Weights of a small transformer language model.
Size: 8 layers, vocabulary 4959, 5.17M parameters.
Architecture: learned positions, no biases in attention or MLP, untied embeddings, normalized queries and keys.
Training: a variant of SOAP for these matrices, 3177 steps.
Each number is 128 + 24 x the weight over its row's rms, rounded and kept within 0 to 255. Layers, rows and columns count from 0. The size above them is the row's rms in percent of the matrix's.

# layer 3 MLP gate, 512x192, rms 0.156, rows 173-207, columns 0-63
size [ 93  96  91  97 112  91 100  95  95 101  94  95 108 109  98 101  83 106 102  92 101  96 103  95 102  94  79 106  93 104 103  91 100  93 112]
[[111 138 135 154 122 125 127 102 142 155 128  98 103 151 105 161 121 137 130  83 142 133 114 141 139 166 135 115 102 133  87 151 137 110 119 158 141 171 151 136 148  97 139 140 116 126 125 131 102 130 107  99  61 127 160  91 162  95 106 143 122 108 129  92]
 [142 116 128 131 171 138 116 138 154 128 103 134 120 139 119 155 133 169 105 151  98 107  99 115 102 143 105 111 135 150 136  95 127 142 140 131 132 117 137 144 133 120 112 122 107 126 165 142 146 158 165 160 133 138 126 134  93 116  85 129 142 147 120 119]
 [136 114 117 133 130 116 123 104 151 136 136 125 106 139  75 150 130 131 106 177 155 113 136 169 131 125 153 139 178 120 141 170 103 101  87 140 121 136 130 123 128 107 138 141 103 119 111 112 120 149 109 125 112 134 137 103 128 118 100 122 137 122 110 115]
 [ 83 111 133 111 104 122 112 103 163 173  98 110 142 158 158 109 122 140 135 150 116 162 117 141 137 125 151 120 108 121 123 120  79 139 119 174 119 172  97  92 125 148 140 112 148 105 136 101 140 125  96 120 132 157  83 142 108 111 140  74 140 131 144 173]
 [129 130  95 137 121 161 139 120 149 126 125 140 126 138  93 130 139 133 130 179  98 111 140  95 107  55 130 123  82 160 136 165  87  85 158 162 144 121 113 133 114  79 124 117 144 114 150 131 137 140 113 112 119 148 104  67 134 119 142 105  92  92 125 135]
 [ 72 105  49 119 133  95 101 109 126  99 120 160  97  72 106 151 144 129  57 132 132 121  98 139 135 105 117 149 111 110 133 140 129 148 110 116  99 124 129 121 125 106 114  83 139 144 120 163 115 149 111 137 135 122 159 173 105 157 112 130 124 164 111 120]
 [112 126 163 131  67 154 127 110 124 142 143  75  99 160 132 114 152 132 152 104 173 125 132 159 135 135 137 108 166 160 127 183 144 127  63 154  91 125 135  74 135 161 144 120 117 127 139 190 123 122 135 150  96 168 101 141 121 146 162 129 149 130 101 132]
 [113 101  77 174 139 155 172 154 129 162 118 141 135 120 109 170 139 149  98  89  95 160  93 124  99 113 107 121 108 150 146 155 133 123 135 142 135 152 108 107 106 142 124 123 104 180 164 129 134 174  82 118 146 116 133 109 143 116 140 125 130 126 135 112]
 [158 156  99 168 170 109 126 148 135 135 174 146 113 144 119 157 157 130 150 146 119 129 101 162 113 113 169 119 124 119 141 131 123 109 129 148 133 135 152 112 134  94 186 124 111 147  90 149 135 138 114 121  97 130 143 111 142 133 103 121  97 126 127 119]
 [146 159  99 164 138 123  94  86 110 122 167 120 174 143 127 133 102 128 140 125 152 124 128 141 122  86 124 122 115 111 115 112 188 113 125 126  93 105 137  81 120 175 166 105 121 136 116 122 127 136 103 174 111 159 158  89  79 137 147 143 107 126 114  87]
 [148 121 106  91 108 119 149 116 153 106 104 123 184  92 143 108 111 102 108 141 156 122 102 160 135 115 126 127 115 109 149 141 112 143 106 105 173 114  83 165 125 119 130 116 113 136 139 122 142 110 112 168 147 155 165  92 137 135 153 109 114 138 121 155]
 [111 145 141 120 134 135 126 109 147 121 173 139 143 142 121 133  80 125  78 133 164  99 117 108 140 136 161 104 128 159 116 142 141 133 127 129 142 117 162 148  94 142 157 126 113 168 114 120 153  76 109 100 138 136 144 141 101 149 166 139 136 175 107 119]
 [141  81 187 147 130 173 129 127 167  96 173 152 116 119 146  98 108 138 101 115 120 131 126 138  93 111 140 144  67  83 135 178 129 108 109 181 134 136 143 120 158 116 133 131 125 138 132 175 142 131 134 100  92 142 137 103 127 153 136 139 176 157 144  69]
 [181 144 163 105 125  78 103 115 131 131 166 126 126 164 182 142 125 145 127 107 139 142 117  99 116 132 132  92 112 109 115 108 154 131 167 150 137 119 148 116 125 108 102  96 154 117 124 120 156 111 139 154 107 100 127 137 128 154  95 157  81 133 120 107]
 [113 132 161 108 147 129 121 136 109 154 119 100 156 149  88 123 118 136 131 132  88 142 102 157 118 179 142 118 120 137 136 133  84 119 142 126 143  91  73 180 139 132 122 101 130 144 178 137 148 143 160 121 129 126  99 143 131 132 119 150 127 121 163 145]
 [144 117  95 114 109 108 127 108 127 132 133 107 122 157 153 164 110 128 129 147 106 130 116  53 110  91 136 154 155 120  93  87 134  81 143 150 109 116 149 104 132 133 132  84 119 119 117 165  87 145 119 101 139 153  63 113 166 121 147 157 143 136 144 127]
 [130 125 101 119 144  82 134 113 131 118  98 163 113 134 133 142 173 110 142 149 175 144 108 155  92 114 129 157 150 132 184 171 169  83 144 136 146 122 155 117 134 106 144 109 119  87 160 102 116 151  77 128  80 103 125 151 123 111  99 129 128 113 148 129]
 [139 161 111 131  69 106 138 125 133 127 143 113 150 156  85 110 140 139 126 149 146 138 109 124 134 120 134 115  90 165 156 108 132 134 132 134 130  87 125 137 174 144 135 122  86 133 135 137 109 123 150 118 174 188 121 125 106 110 101 130  95  89 104 139]
 [141 127  75 130 125 111 111 129 150 152 124 145  90 152 130 128 128 131 123 106 102 144 113 156 124 121 123 121 126 109 156 121 156 133 127 149 125 145 138  93  85 110 166 127 151 138 138 117 123 113 114 138 139 140 167 109 159 137 109 161 133  94 159 137]
 [ 75 105 114 154 140 140 144 132 108 144 129 141 109 144 115 166 156 165 138  80 123  93 119 121 153 111 126 139 124 131 126 152 101 138 132 116 158 159 124 122 131 136  68 160 146 168  96  90 142 107 147  94 151 140  74  86 144 153 140 133 158 129 113 125]
 [160 118 114 139 108 149 165 116  95 139 110 139 144  78 118 158 146 103 113  99  96 147 125 111 139 110 110 126 125 165 136  93 122 128 130 103  98 106 127 124 103  99 173 140 154 149 198 176 122 160 146 152 122 129  57 131 103 154  95 157 113 106 111 109]
 [100 106 128 164 104 159 140 116 115 114 155 108 144 114 111 127  85 114 135 141 109  96 163 103 126 132 113 169 117 161 110 123 117 140 119 115 145 169 163 134 123 145 138  93 106 157  98 125 146 101 100 119 140 147 112 117 137 135 175 106 122 157 135 156]
 [131 110 123 134 124 102 147 152 117 142  77 110 194 122 130 188 163  77 114  93 120 122 130 131 114 150 150 126 142 122 119 122 188 151 163 133 128 115  91 120 101 141 161 112 170 120 131 114 143  93 159 186 121 140 110 128 159 110 139 141 146 162 160 159]
 [ 86 170  51 114 153 143 145 120 111 126 160 127 115 143 152 122 112 127 156 125 137 191 153 144 125 109 137 147 125 105 115 136 116 104 123 147 148 124 147 124  65 141  79 107 108 146 148 156 122 131 136 115 154 151  97  97 154 121 146 150 149 105 111 119]
 [ 93 124 140 102  96 143 150 120 133 148 103 116 110 124 125 152 134  99 126 143 134 149 135 111  70 123 170 127 129 115 116 152  70 119 167 130  93 121  83 102 104 104 138 153 121 134 132 128  89 110 116 136 140 153 105 126 180 181 122 140 108 121 118 175]
 [122 113  96 137 139 124 105 138  97 109 134 112 136 173 141 162 136 134 142 111  97 128 141 104 124 109 120 132 109 134 110 167 107 159 177 102 162 100 112 139 156 143 138 156 150 111 146 142 100 167 174 110 147 176 130 139 128 117 139  84 167 113 114 154]
 [113 135 148 162 119 139  97  98 178 106 132 125 124 177 121 107 135  93 165 102 100 121 120  89 126 129 134 105 131 128 111 153 122 117 129 126 119  95 181 104 131 130 169 128  89  84  85 143 109 146 100 144 169 142  97 110 121 144 134 110 156 106 145 128]
 [ 84 119 149 122 171 153 161 157 100 131 113 146 139 117 159 118 179 128 188 121 152 171 118 144 120 120  94 116  98 146 137 132 106 138 130 144 133 137 108 115 119 128 139  92  99 156 122 130 144 134 100 132 123 150 125 147 111 124 128 177 157  90  93 143]
 [129  95 123 116 123  87 128 126 144 121 159 170 154 163 102 116 147 126 143 102 168 108 107 132 147 159 139 157 144 111 138 123 106 110 113 145  75 116 144 101 137  94 137 127 128 127 122 108 154 139 129 124 160 101 132 122 124 128 120 113 119  81 140 140]
 [119 115 110  68 147 139 142 145 130 143  70 136 125 166 124 148 129  96 113  98 133 144 138 139 129 125 157 131 136 106 164 118 135 132 107 110 127 112 120 138 141 130 131 121 109 101 110 100 117 110  93 174  90 155 120 109 129 150  90  76 169 150 111  82]
 [144 126  98 127 150 138 139 158 125 139 141 131 167 142  96  74 121 109 101 140 154 108 141 143  98 133 133  71  97 108 143 142 185 150 135 107 111  99 118 152 141 113 119 124 160  85 114 161 129 106 163 115 126 141 110 149  97  96 118 110 152  79  96 178]
 [135  94 183 153 147 148 138 151 115 157 136 146 131 142 174 138 150 125 136 158 165 127 151 142 152 129 148 124 114 137 139 127 146 112 117 141  97 154  99 105 114 152 163 124 151  98 162 102 106 152 117 183 103  99 163 116 148 148 140 158 137 134 136 167]
 [132 189 112 111 162 118 151 127 108 109 132 103  76 121 165 147 115 127 123  85  57 119 157 138 141 157 123 181 104 117 155 146 129 153 114 129 160 121 123 110  90 111  92 102 169 148 139  75 118 140 112 126 143 125 125 131 149 162 156 126 147 107 152 151]
 [158 147 120 109 121 108 126 103 119 114 132 114 117 127 171 127 149 120  91 114 135 131  98 164 129 132 177 152 143 108 119 146 153 131  82  93  95 130 108 107 100 130 107 115  93 155 130 138 178 107 116 120 134 150 119 139  98 107 125 134 156 146 127 149]
 [114 135 125  79 190 138 182 152 148 145 150  84 107 140 143 137 142 108 136 132 125 140 123 138 145 117 147 146 153 114  72 123 186 143 139 134 146 111 132 153 100 128  92 126  82 142 129 111  93 177 105  90 142 120  93  93 143 107 107 188 128 113 105 118]]
# layer 3 MLP up, 512x192, rms 0.15, rows 173-207, columns 0-63
size [100 106  91  94 104  87  93  99  99 106  98  97 114 113  95 112  95 101  99  93 103  98 114 106  99 101  81 103  93  95 100  93  92 107 111]
[[113 156 138 128  98 122 115  99 133 196 128 113  91 140 135 120 171 156 105 116 139 111 126 175 142 148  67 128  87 135 122 154 127  80 109 140 126 102 159 132 124 134 138 169 149 147 175  87 121 145 114 134 106 137 142 156 139 120 113 136 114 116 136 131]
 [111 127 129 121 100 119 100  76 164 132 103 146 111 153 118 123 151 152 129 156 147 129 105 135 141 176 150 156 108 136 110 122 128 134 111 171 138 183 135 144 126 150 136 106 171 115 152 118 136 102 146 117 149 133 192  98  99 107 101 121 105 117 112  87]
 [111 111 125  87 111 153 136 137 115 131 125 111 169 111 103 148 106  85 134 106  79 118 143 131 147 101  88 133 133 136 101  85 100 133 121 122 127 147 141 110 102 109 148 181 137 114 122 172 131 132  92 106  98 129 139 133 116 142 119 143 157 121 158  72]
 [107 101 139 153 132 132 110 155 114 128 179 163 130 124  99 109 123 148 120 146 134 145 113 164 112 152 145 122 141 100 146 137 109 109  88 168 151 139 147 115 147 101 152 152 102  98 136 154  81 115 136 131 138 160 180 127 100 167 139 146  93 158 164 128]
 [162 118  88 117 165 128 155 120 122 122 156 157 159 117 150 176 118  99  98 117 119 130 116 186 141 136 139 123 174 121 120 151 128 154 120 135 118 111 136 107 117 108 144 131 146 157  96 105  97 136 126 133 160 164 132  97 118 126 138 118 141 154 156 134]
 [118 178 158  92 117 151 122 108 122 162 120 125 133 161 140 111 160 137  91 117 129 146 155 120 149  80  99 136 118 123 159 137 148 122 122 129 146 109 115 126 139 154 134 171 100  97 113 100 129  70 105 111 172 150 124 111 149 151 102  93 164 134 110 113]
 [156 155 145  95 112 140 109 123 108  65 140 157 106 176 123 115 111 153 126 200 189 150 158 120 122 105  93 127 114 112 107 124 134 109 119 135  96 104 104 104 162 165 159 142 182 122 159 126 133 102 120 113 125  99 164 133 117 147 123 129  98 166 117 114]
 [125 125 149  95 105 114 118 166 111 116 145  92 125 109 100 106 120 170 159 136 119 117 141 129 103 156 162 147 131 103 137 153  93 176 134 121 106 144 122 138 137 114 114  97 125 153 134 142 128  84  70  85 150 134 112 117 138 107 126 153 163 134 135 124]
 [131  96 176 133 131  81 141 114  90 144 134 128 145  93 101 113 148 165 200 131 155 130 151 133 123 164  97 133 128 120 124 124 133 140 106 159 102 132 157 177 111 108 128 121 131 118 156 126 133  97  91 130 129 123 149 159 123 181 132 150 144 111 171 148]
 [109 104 105 117 194 129 128 139 116 139 129 127 181 110 112 165 223 118 157 174 116 136 174 140 143  93 132 110 195 118 118 111 151 168 121 127 101 137 144 131 139 104 166 107 132 112 151  78 126 144 109 108 171 124 116 144 123  77 168  99 157 130 108  82]
 [186 134 134 185 147 124 125  82  94  75 130 115  83 158 134 100 130 142 148 161 161 128 136 131 131 143 110 121 162 145 179 118 152 122 140 189 123 131 115 129 113 165  90 145 126 138 121  88 151 144 171 156 118 138 136 154  84 117 148 114 124 107 120 117]
 [130 154 115 116 119  98 116 122 134 118 102 138 149  93 102  94 159 127 137 137 151  98 150  92  71 138  93 137 130 137 126 162  98 165  74 133 139 123 144  81  99 106 178 117 151 165 141 137 149 124 142 151 127 176 107 118 107 163 161 133 151 132  94 109]
 [154 114  62 134 107 175 165 127  90 124 141 131 117 120 145 138 114 139 111 124 138 108 152 138  75  82 105 133  84 112 106 119 135 155 110 153 114 126 180 138 139 124 102 140 162 104 136 111 115 124  93 127 107 105 151 143 126 116 129 171  89  75 135 128]
 [169 137 161 123 147 107 103 126  94 122 128 141 143 105 133 133 136 113 140  58 113 142  92 144 141 172 119 115  89 142  92  97 143 130 170  94 117 147 129  96 116 145 113 123 128  98 123 153 132 129 129 141 106 120 160 131 129 103 110 146 122 135 105 181]
 [147 130 161 128 137 132 175 127 146 135 125 131 100 135 166 104 128 147 173 136 133 194 130 149  85  90 104 149 104 158 141 135 119 105 166 124 114 149 137 137 144  97 130 122 105 122 137 144 111 123 145 106  96 108 141 138 116 105 148 115 162 148 103 124]
 [116 100 130 118 150 142 120  85 118 110 167 147  88 145 137 134 128 102 103 122 110  97 136 111 130  99 187 125 130 148 154 138 116  92 130 153 137  87 106 123 113  83 116 156 149 139  97 124 175 124 118 124 155 147  73 124 163 136 134  81 144 103 131 156]
 [102 114 134 143 120 123 135 171 112 161 151 134 153 134 120 136 151 107 148  79 130 141 138 138 119 155 119 144 135 149 127  98 115 129 111 160 147 142 162 151 168 110 122 171 161 124 119 137 154 115 139 163 113 105 161  91 103 120  97 108 124 139 135 151]
 [ 99 102 155 136 125 114 135 130 121 117 140 139 118 132  96 101 108  77 147 130 114 150 127 134 131 155 158 154 153 151 157 144 112 150 121  92 119 132 120  63 158 165 109 110 133 107 129  91 138 144 148 134 116 119 156 103 140 136 151 129 128 139 107 124]
 [129 127 171 168 110 158 162 147 141 141  87  89 139 159 111 105 112 158 130 113 172 114  82 126 135 129 120 147 170 103  94 123 113 148 146 103 176 138 109 146 117  87 121 134 108 152 156 118 116 109 173 116 132 129 150  98 104 170 120  99 132 159 132 180]
 [157  91 138 112 154  97  90 113 177 153 131 145  84 107 140 103 136  94 122 132 141 167 122 139 115 115 181 138 139 138 125 137 119 119  76 118  89 124 146 141 147 117 189 158  97  73 153 125 114 131 107 151 134  95 166 173 148 147  89 143 126 130 145 120]
 [161  91 129 149 121 144 115 121 116 126 193 148 134 115 142  97 132 126 139  72  77 146 152 123 116 166 113 149 147  99 158 164 129 148 134 134 123 111 131 119  70 158 136  95 161 131 116 118 121 123 131 154 133 126  89 138 108  88 122 120  85 104 103 109]
 [102 142 100 110 148 153  92 153 119 107 126 138 151 122 167 155 124 133 134 189 169 117 146 158 114 142 113 112 141 111 145 135 164 104 105 155 139 136 121 122 188 125 114 130 164 100 111 147 106 115 135 104 124 158 125 134 133 117 115  96 149 165 162 145]
 [100 140 180 132 132 103 126 103 138 196 173 110 120 122 120 101 171 124 115 143  91 138 123 145 156 177 200 126 157  74 132 112 103 121  87 128 143 189 126 119 131 136 102 137 156 169 138  96 157 123 111 151 140 110 141 168 143 132 125 102 181 118 152 122]
 [121 109 120 113 161 150 117 144 134 167  76  85 139 151 111 105 151 128 148  86 121 152 123 104 163 127 103 113 119 145 133 113 124 107 169 125 153 110 114 118 152 141 142 121 138 127 113  76 158 119 115 107  96 148 115 137 135 144 164 127 104 130 107 165]
 [147 141 122 139 111 130  94 141 126 164 112 105  88 147 131 119 173 125 166 128  95 173 114 151 112  80 116 145 102  85  87 105 109 178 133 169 107 125 126  93 116 125 151 180 136 110 161 121 121 149 141 166 115 135 124 133  74 127 129 120  91 119 133 118]
 [133 152 115  59 131 155 155 118 126 145 159  97 135 123 147 153 109 116  78 156 169 129 169 106 118  82  90  85 149 105 112 122  99 144 119 150 120  99  65 120 139 169 125 134 142 133 141 110 105 180 122 113 124 145  66  72 121 135 144 116 134 131 133 113]
 [152  98 133 116 107  84  95 153  99 107 106 165 123 144 159 124  79 106 157 142 155 143 114 117 116 146 109 112 132 171 131 130 110 115 109 105 123 141 122 120 142  95  92  89 159 128 167 128 139 108 107 122 152 104 137 143 142 137 153 127 174 148  95 123]
 [123 114  81 138 164 144  96 222 100 140 179 144  87 146  98 131 105 107 145 143 122 126  84 106  90  71  88 109 181  82 140 153 105 120 110 110 136 137 157 105 117 137  99 124 118 111 138 141 133 132 121 130 121 123 125 134 123 159 151 152 116 118 154 111]
 [133 120 136 135  97  90 115 142 118 102 172 165 103  82 142 157 129 101 154 110 158 134 180 121 108 148 113 171 120 102 118 152 145 131 125 131 133  90 137 161 153 145 130 138 108 120 105 133 127 124 195 126 165 163 173 152 164 113 140 100 117 115 129 150]
 [118 160  76 123 144 114 119 110 140 131 166 118 152 109 121  72 113 132 143 131 125 117 165 136 134 159 143 132 111 109 103 120 126 168 115 144 158 181 133 107 139 142 123  98 105  95 131 142 129  80 166 136 121 118 142 158 146 119 136 139 149 157 164 110]
 [136 109 147 110 107 140 138 111 178 144 149  91 149 130 131 120 155 114 147 161 112 140 114 115 173 158 176 137 140  95  95  68 154 139 157  96 155 155 120 163 130 130  83 106 151 111 135 117 129  76 106 149 152 148 108 170 142 124 163 101 146 111 158 146]
 [116 135 135 117 114 117 141 120  95  99 131 113 123  77 136 125 133 176 159 164 135 127 123 132 187 138 131 100 140 141 145 110 157 171 159 101 136 120 145 132  98 169 134 164 140  94 137 165 137 106 137 101 111 143 145 143 124  82 137 134 123 137 126 151]
 [126 111 120 128 163 104 137  90 114 130 106 145 148 149 130 126 175 114  81 151 159 126 148  89  76 126 107 101 112 138 122 129 153 137 126 191 104  68  86 149 130 122 163 123  99 113 126 144 132 118 164  93  95 132 120  70 173  69 124 158 116  88 119 118]
 [120 102 100 120 130 118 155 133 107 110 120 132  97 157 144 113 113 139  77 130 132 107  78 133 125 143 145 114  90 128 137 115 142 117 129 144 115 124  83 137 101 171 114 147 141 135 109 156 155 147 154 142 125 121 117  99 137 111 122 147 110  88  90 194]
 [113 163 100 130 111 109  80 123 122 149  90 117 204 142 142 152 112 157 139 148 155 120 166 154 143 132 106 145 116 137 125 155 140 161 158 146 111 150 111 117 167 120 121 101 146  75 139 199 115 133 102 132  95 129 185 140 144 144 141 120 145 110  93 143]]
# layer 3 MLP down (transposed), 512x192, rms 0.137, rows 173-207, columns 0-63
size [102 101  90  97 103  95  98 101 100 106 102 101  99 118  98  98 103 103 101 102 101  94 106 100 102  99  81 101  98  97 103  97  95 114 104]
[[122 124  87 111 108 128 144 119 180 142 119 103 144 146  91 133 150 128 146 171 131  91 107 113 109 123  84 213 134 112 100 130 158 134 119 142 156 124 158 106 142 114 122 124  88 153 105 116 156 129 149 157  83 102 101 143 110 108 124 109 113 129 137 125]
 [117 116 179 113 109 109 121 150 125 125 113 132 153 110 134 106 111 106 155 145 157 132 107 125 133 144 161 137 128  81 175 126  95 130 119 107  85 160 112 133 123 112  76 169 136 139 164 149 129 126  84 123 100 141 184 115 119 150 168  76 124 139 102 123]
 [127  94 102 147  92 157 131 117 156 131 155 151 127 136 174 107  94 100 141 120 134 118  94 123 167 117 114 129  89 121 115 145 111 163 121 133 142 137 143 114 115 101 145 102 134 139 144 128 161 168 134 137  93 128 137 133 134 149 114 126 156  94 158  72]
 [148 134 138 162 153 118 151 154 104 109 134 143 134  89 148 126 129  86 157 113 129 136 143 133  81 105 135 158 168 121 168 131 174  88 106 131 141 122 110  90 159 142 141 135 113 124 173 165 163 167 146 124 145  93  92 166 138 127 108  94 113 112 114 122]
 [116 159 128  95  97 115 153 112 126 140 129 133 145 130 142 132 156 139 141 149 114 161 142 138  91 138  98 140 101 156 148  84 155 146 143 125 162 105 137 109 147  95 116 127 117 143 141 135 130 123 155  88 140 108 100 123 157 149 135 106 157 141 187 160]
 [133 110 165 121 143 101 147 162 149 190 126  75 152 140 146 116  97 118 148 167 148  93 124 122 122 125 122  87 173 126 125 133 134 155 108 124  95 131  97 140  74  76 131 134 100 122 136 146 163  84 149 116 153 173 137 136 139 139 147 113 116  97 113  97]
 [133 157 145  93 141 152 127 142 141 138 136 117 153 136 137  99 175 161 142 109 117 154 164 102 148  91 139 186 145  82 104 110 138 145 121 147  81  96 137  94 102 136 111 135 127 190 105 105 161 165 111 138 128 148 152 111 158 122 137 158 121 141 175  70]
 [159 126 153  98 125 122 136  85 139 124 137 126 141 126 165 165 134 129 119 118 130 119 123 118 147 113 137 111 122 137 113 146 142  79 128 143  95 111 147 115 117 100 161 122 148 128 135 146 134 116 127  92 123 141 133 140 164 117 130 158 116 113 100 174]
 [125 122 157 153 120 146 189 133 168 137 128 143 142  83 122  88 104 130 131 126 161 121 173  91 134 124 122 101 149 124 162 136 175 152  95 126 130 116 166 153 131 157 121 112 120 121 168 159 134 126 129 163 132 163 141 129 146 148 153 132 123 103 115 127]
 [141 115  98 148 113 119 126 138 122 134 148 101 110 130 116 117 133 142 100 145 137  89 163 110 131 102 157  82 149 173 173 174 117 137  86 150 106 177 134 169 105 160 102 128 102  97 124 140 109 136 117 161  98 167 144 105 102 153 141 131 129 116 168 105]
 [108 101 146 141 111 149  65 138 149 124 131 122 131 103 123  90 115 124 102 175 163 147 162 119  79 137 123 112 169 149 148 168 120 138 153 143 144 155 170 182 127 108 174  86 154 101 155 134 139 135 101 143 172 119  98 135 182 119 120 147 140 153 105 128]
 [114 153 172 139 156 111 125 133 105 148 120 140 157 165 125  92  88  96 159 117 143 122 134 178 110 116 112 128 126 131 104 169 132 127 163 144 139 157 116 168  95 164 137 129 138 129 121 119 149 115 127 113  85 100 123 136  84 132 156 142 123 160 130 119]
 [116 108 171 110 110 111 165 150  91 116 141 122 117 106 127 119  93 144  89 140 134 174 144 167  97 129 141 130 143 109 126 126  99 134  99 126 133 149 140 124 146 167 159 130 153 112 183 145 107 112 109 127  62 128 141 126 150 142  91 120 163  99 152 124]
 [106 121 140 118 155 137 131 114 129 113 178 128 177  90 131 135 105 108 116 153 117 160 110 127 137  93 155 158 136 155 127 112 115 165 122  86 156 139 151 118 123 127 164 112 124 129 114 160 105 149 141 102 124 151 134 164  74 123 156 129 148  83 143 130]
 [142 146 165 134 126  95 133  95 121 146 120 123 132 153 117 143 123 132 116 133 109 122 114 156 156 186 134 133 126 107 112 116 104 124 150 146 168 132  98 142 123 159 128  86 112 165 173 143 173 111 128 181 131 126 139 178 156 169  98  94 110 131 180 160]
 [ 84  73 114 159 114 166 157 126 137 135 112 125 128 160 157  84 179 146 122 123 116 126 114 108  88 113 134 172 123 140 142 150 156 135 126 116 135 131 123 145 142 155 110 156  79 109 111 106  85 168 141 152 110 103 138 130 107 132 125 156  91 100 146  98]
 [138 138 105 145 115 136 112 133 156 152 156 176 104 111 124 117 153 133 120  96 143 121 152 149 126 105 127 117 107 105 127 107 134 112  89 133 148 124 146 154 152 116 139 180 163 145 121 112 148 125 117 131 164 106 140 101  82 141 156  94 115 142 113 118]
 [103  95 126 155 143  82 135  99 134  82 114 125 129  94 117  93  99 118 161 169 151 170 172 136 113 139 127 124 116 127 109 149 135 170 135  89  96 156 131 132 151  83 147 144 150 123 122 118  93 111 132 146 116 146 139 122 130 142 145 141 142 161 125 143]
 [152 159 159 141 108 155 159 133 106 168 137 125 143 173 113 119 159 122 154 145 174 118 112 147 144 117 140 143 134 119 135  94 129 146 133  84 123  57 115  87 125 122 143 143 111 135 128 141 140 166 107 148 139 117 115 108 147 134 123 141 132 140  94 119]
 [123 142 116  92 140 126 150 137 120 160 104 148 134 147 154 117 119  96 154 114 124 132 157 159 178 122 131  79 159 131  99 104 149 136 143 168 162 164 148 115 104 138 129  89 113 127 135 112 162 152 132 140 126 121 127 134 126 145 130 137 137 148 128 129]
 [135 106 108 175 101 117 124 175 120 145 132 118 129 153 184 107 118 110 147 113 126 152 135 104  54 152 148 171 143  87 177 127 146 139 152 106 124  94 129  89 120 178 104 104 107 133  94  92 108 120 147 111 158 125 129 175 157 110 128 131  84 105 133 153]
 [147  88 104 122 154 122 130 130 139 135 133 136 143 166 168 126 169 122 132 117 114 104 145  75 140 154 169  79 157 111 142 114 121 103 137 133 106 103 124 133 119 132  86 136 103 122 132 134 124 107 154 136 177 101 101 145 127 127 164 151 122 137 159 105]
 [131 134 104  88 139 122 148 127 143  77 132 127 110 103  74 117 130 136 105 170 103 126 130 119 133 154 142  86 126 141 140 147 111 141 164 128 147 161 125 150 120  87 122 123 145  89 139 167 126  90 116 108 106 118 141 171 114 136 144 135 104  84 124 129]
 [163 156 106 161 142 133 163 107 118 149 111 123 107  90  97  95 118 148  91 140 103 147 158 154  87 122 119 124 102 147 106 107 128 120 118 164 173 170 120 120  80 127 179 149 141  62  90 144 109 129 142 132 105 140 151 109  97 132  98 150 108 122 121 128]
 [106 133 169 106 144 114 177  98 146 156  89 170 150 128 109 153 116 135  95 124 145 110 147 139  83  87 135  78 125  90 103 162 141 114 112 141 141 166  98 132 119 169 151 142 150 143 125 117 159 150 135 120 105 117  75  98 117 145 141 113 172 124  94 142]
 [125 126 167 116 103 125 115 126 135 114 125 110 122 119 162 110 163 118 148 156 145 100 117 105 117  83 109 114 156 149 142 189 178 141 108 122 151 123 145 158 157 102 156  75 120 114 121 120 121  87 106 130  91 113 147 146 140 119 135 127 140  88 150 139]
 [138 123 145 121 118 121 106 111 173 137 152 108  94 136 117  69  92 114 159 164 123  84 155 111 154 200 118 105 170 127 111 150 112 141 146 153 143 138 134 131 108 119 172 170 125 117  98  80 136 130 105 138 130 127 116 133 132 133 140 105  92  98 112 110]
 [ 83 151  97 146 106 164 137 143 146 129 105 108 119 181 131 132 145 190 164 167 149 143 134 143 122 157 102 123 154 117  71 137 131 133 141 159 196  84 139 151 137 121 174 130 121 141 141 128 164 121 121 152 139 174 139 101 110 176 128 133 126 107 127 155]
 [107 142 130 101 111 112 148  97 161 155 100 122 113 114  96 122 122 150  87  97 108 147 130  91 165 172 129 121 137 108 134 156 124  89  86 158 154 105 113 131  75 113 161 135 133  73  84 102 150 135 123 164  90 133 145  88 133 152 142 118 116 116 132 104]
 [151 122 151 128 138  94 150 120 107 104 120 156 127 102 156 125 129 113 149 152  97 168 128 164 122 160 145 158 125 130 106 109 166 143 130 156 156  97 108 133 150 130 174 114  92 143 132 120 111 138 151 110 140 134 109 161  80 133  94 106 146 144 101 139]
 [112 175 153  95 124 128 155 122 153 119 138 126 152 145 136 145  65 143 175 162 158 117 131 132 118  77 122 149 127 138 142 143 116 109 133 143 190 177 170 128 169 126 176 145 158 165 137 136 133 193  88 142 168 110 141 142 116 137 150 136 128 137 149 124]
 [152 162 112 120 130 157 101 137  97 166  82 111 159 128  94 171 127  70  97  78 123 118 119 133 120 124 156 165 119 135 140 159 166 122 141 142 175 101 124 137  77 114 131 144 147 112 160 122 164 114 132  90 116 190 126 134 145 155 125 154 121 157 109 137]
 [153 140  97 120 117 129 125 123 109  53 154  75 101 154 133 117 114 130 113 153  70 157 133 128 152 107 101  98 154 137 132 113 134 138 168 100 157 104 129 168 118 147 142 139 156 141 135 114  89 157 128 157 178 129 134 142 107 157 131 117 129 113 108 146]
 [185 130 126 152 100 152 149 132 139 140 102 110  98 113  98 130 125 118 148 115 137  98 128  86 121 135 118 155 124  97  90 135 164 137 165 152 121 141 170 159 154  99 132 131 140 104 143  96 106 125 116 103 124  96 135 145 153 140 107  96 148 118 131  77]
 [112 123 125 134 102 120 118 120 119 123 119  86 132 137  62 112 128 136 114 151 135 144 136 172 144 102 126  97 128 115 123 107  89  83 112  78 108 150 141  81 180 183 113 114 154 123 154 156 141 106 126 130 121 119 142 127 133 126 109 124 140 120 155 116]]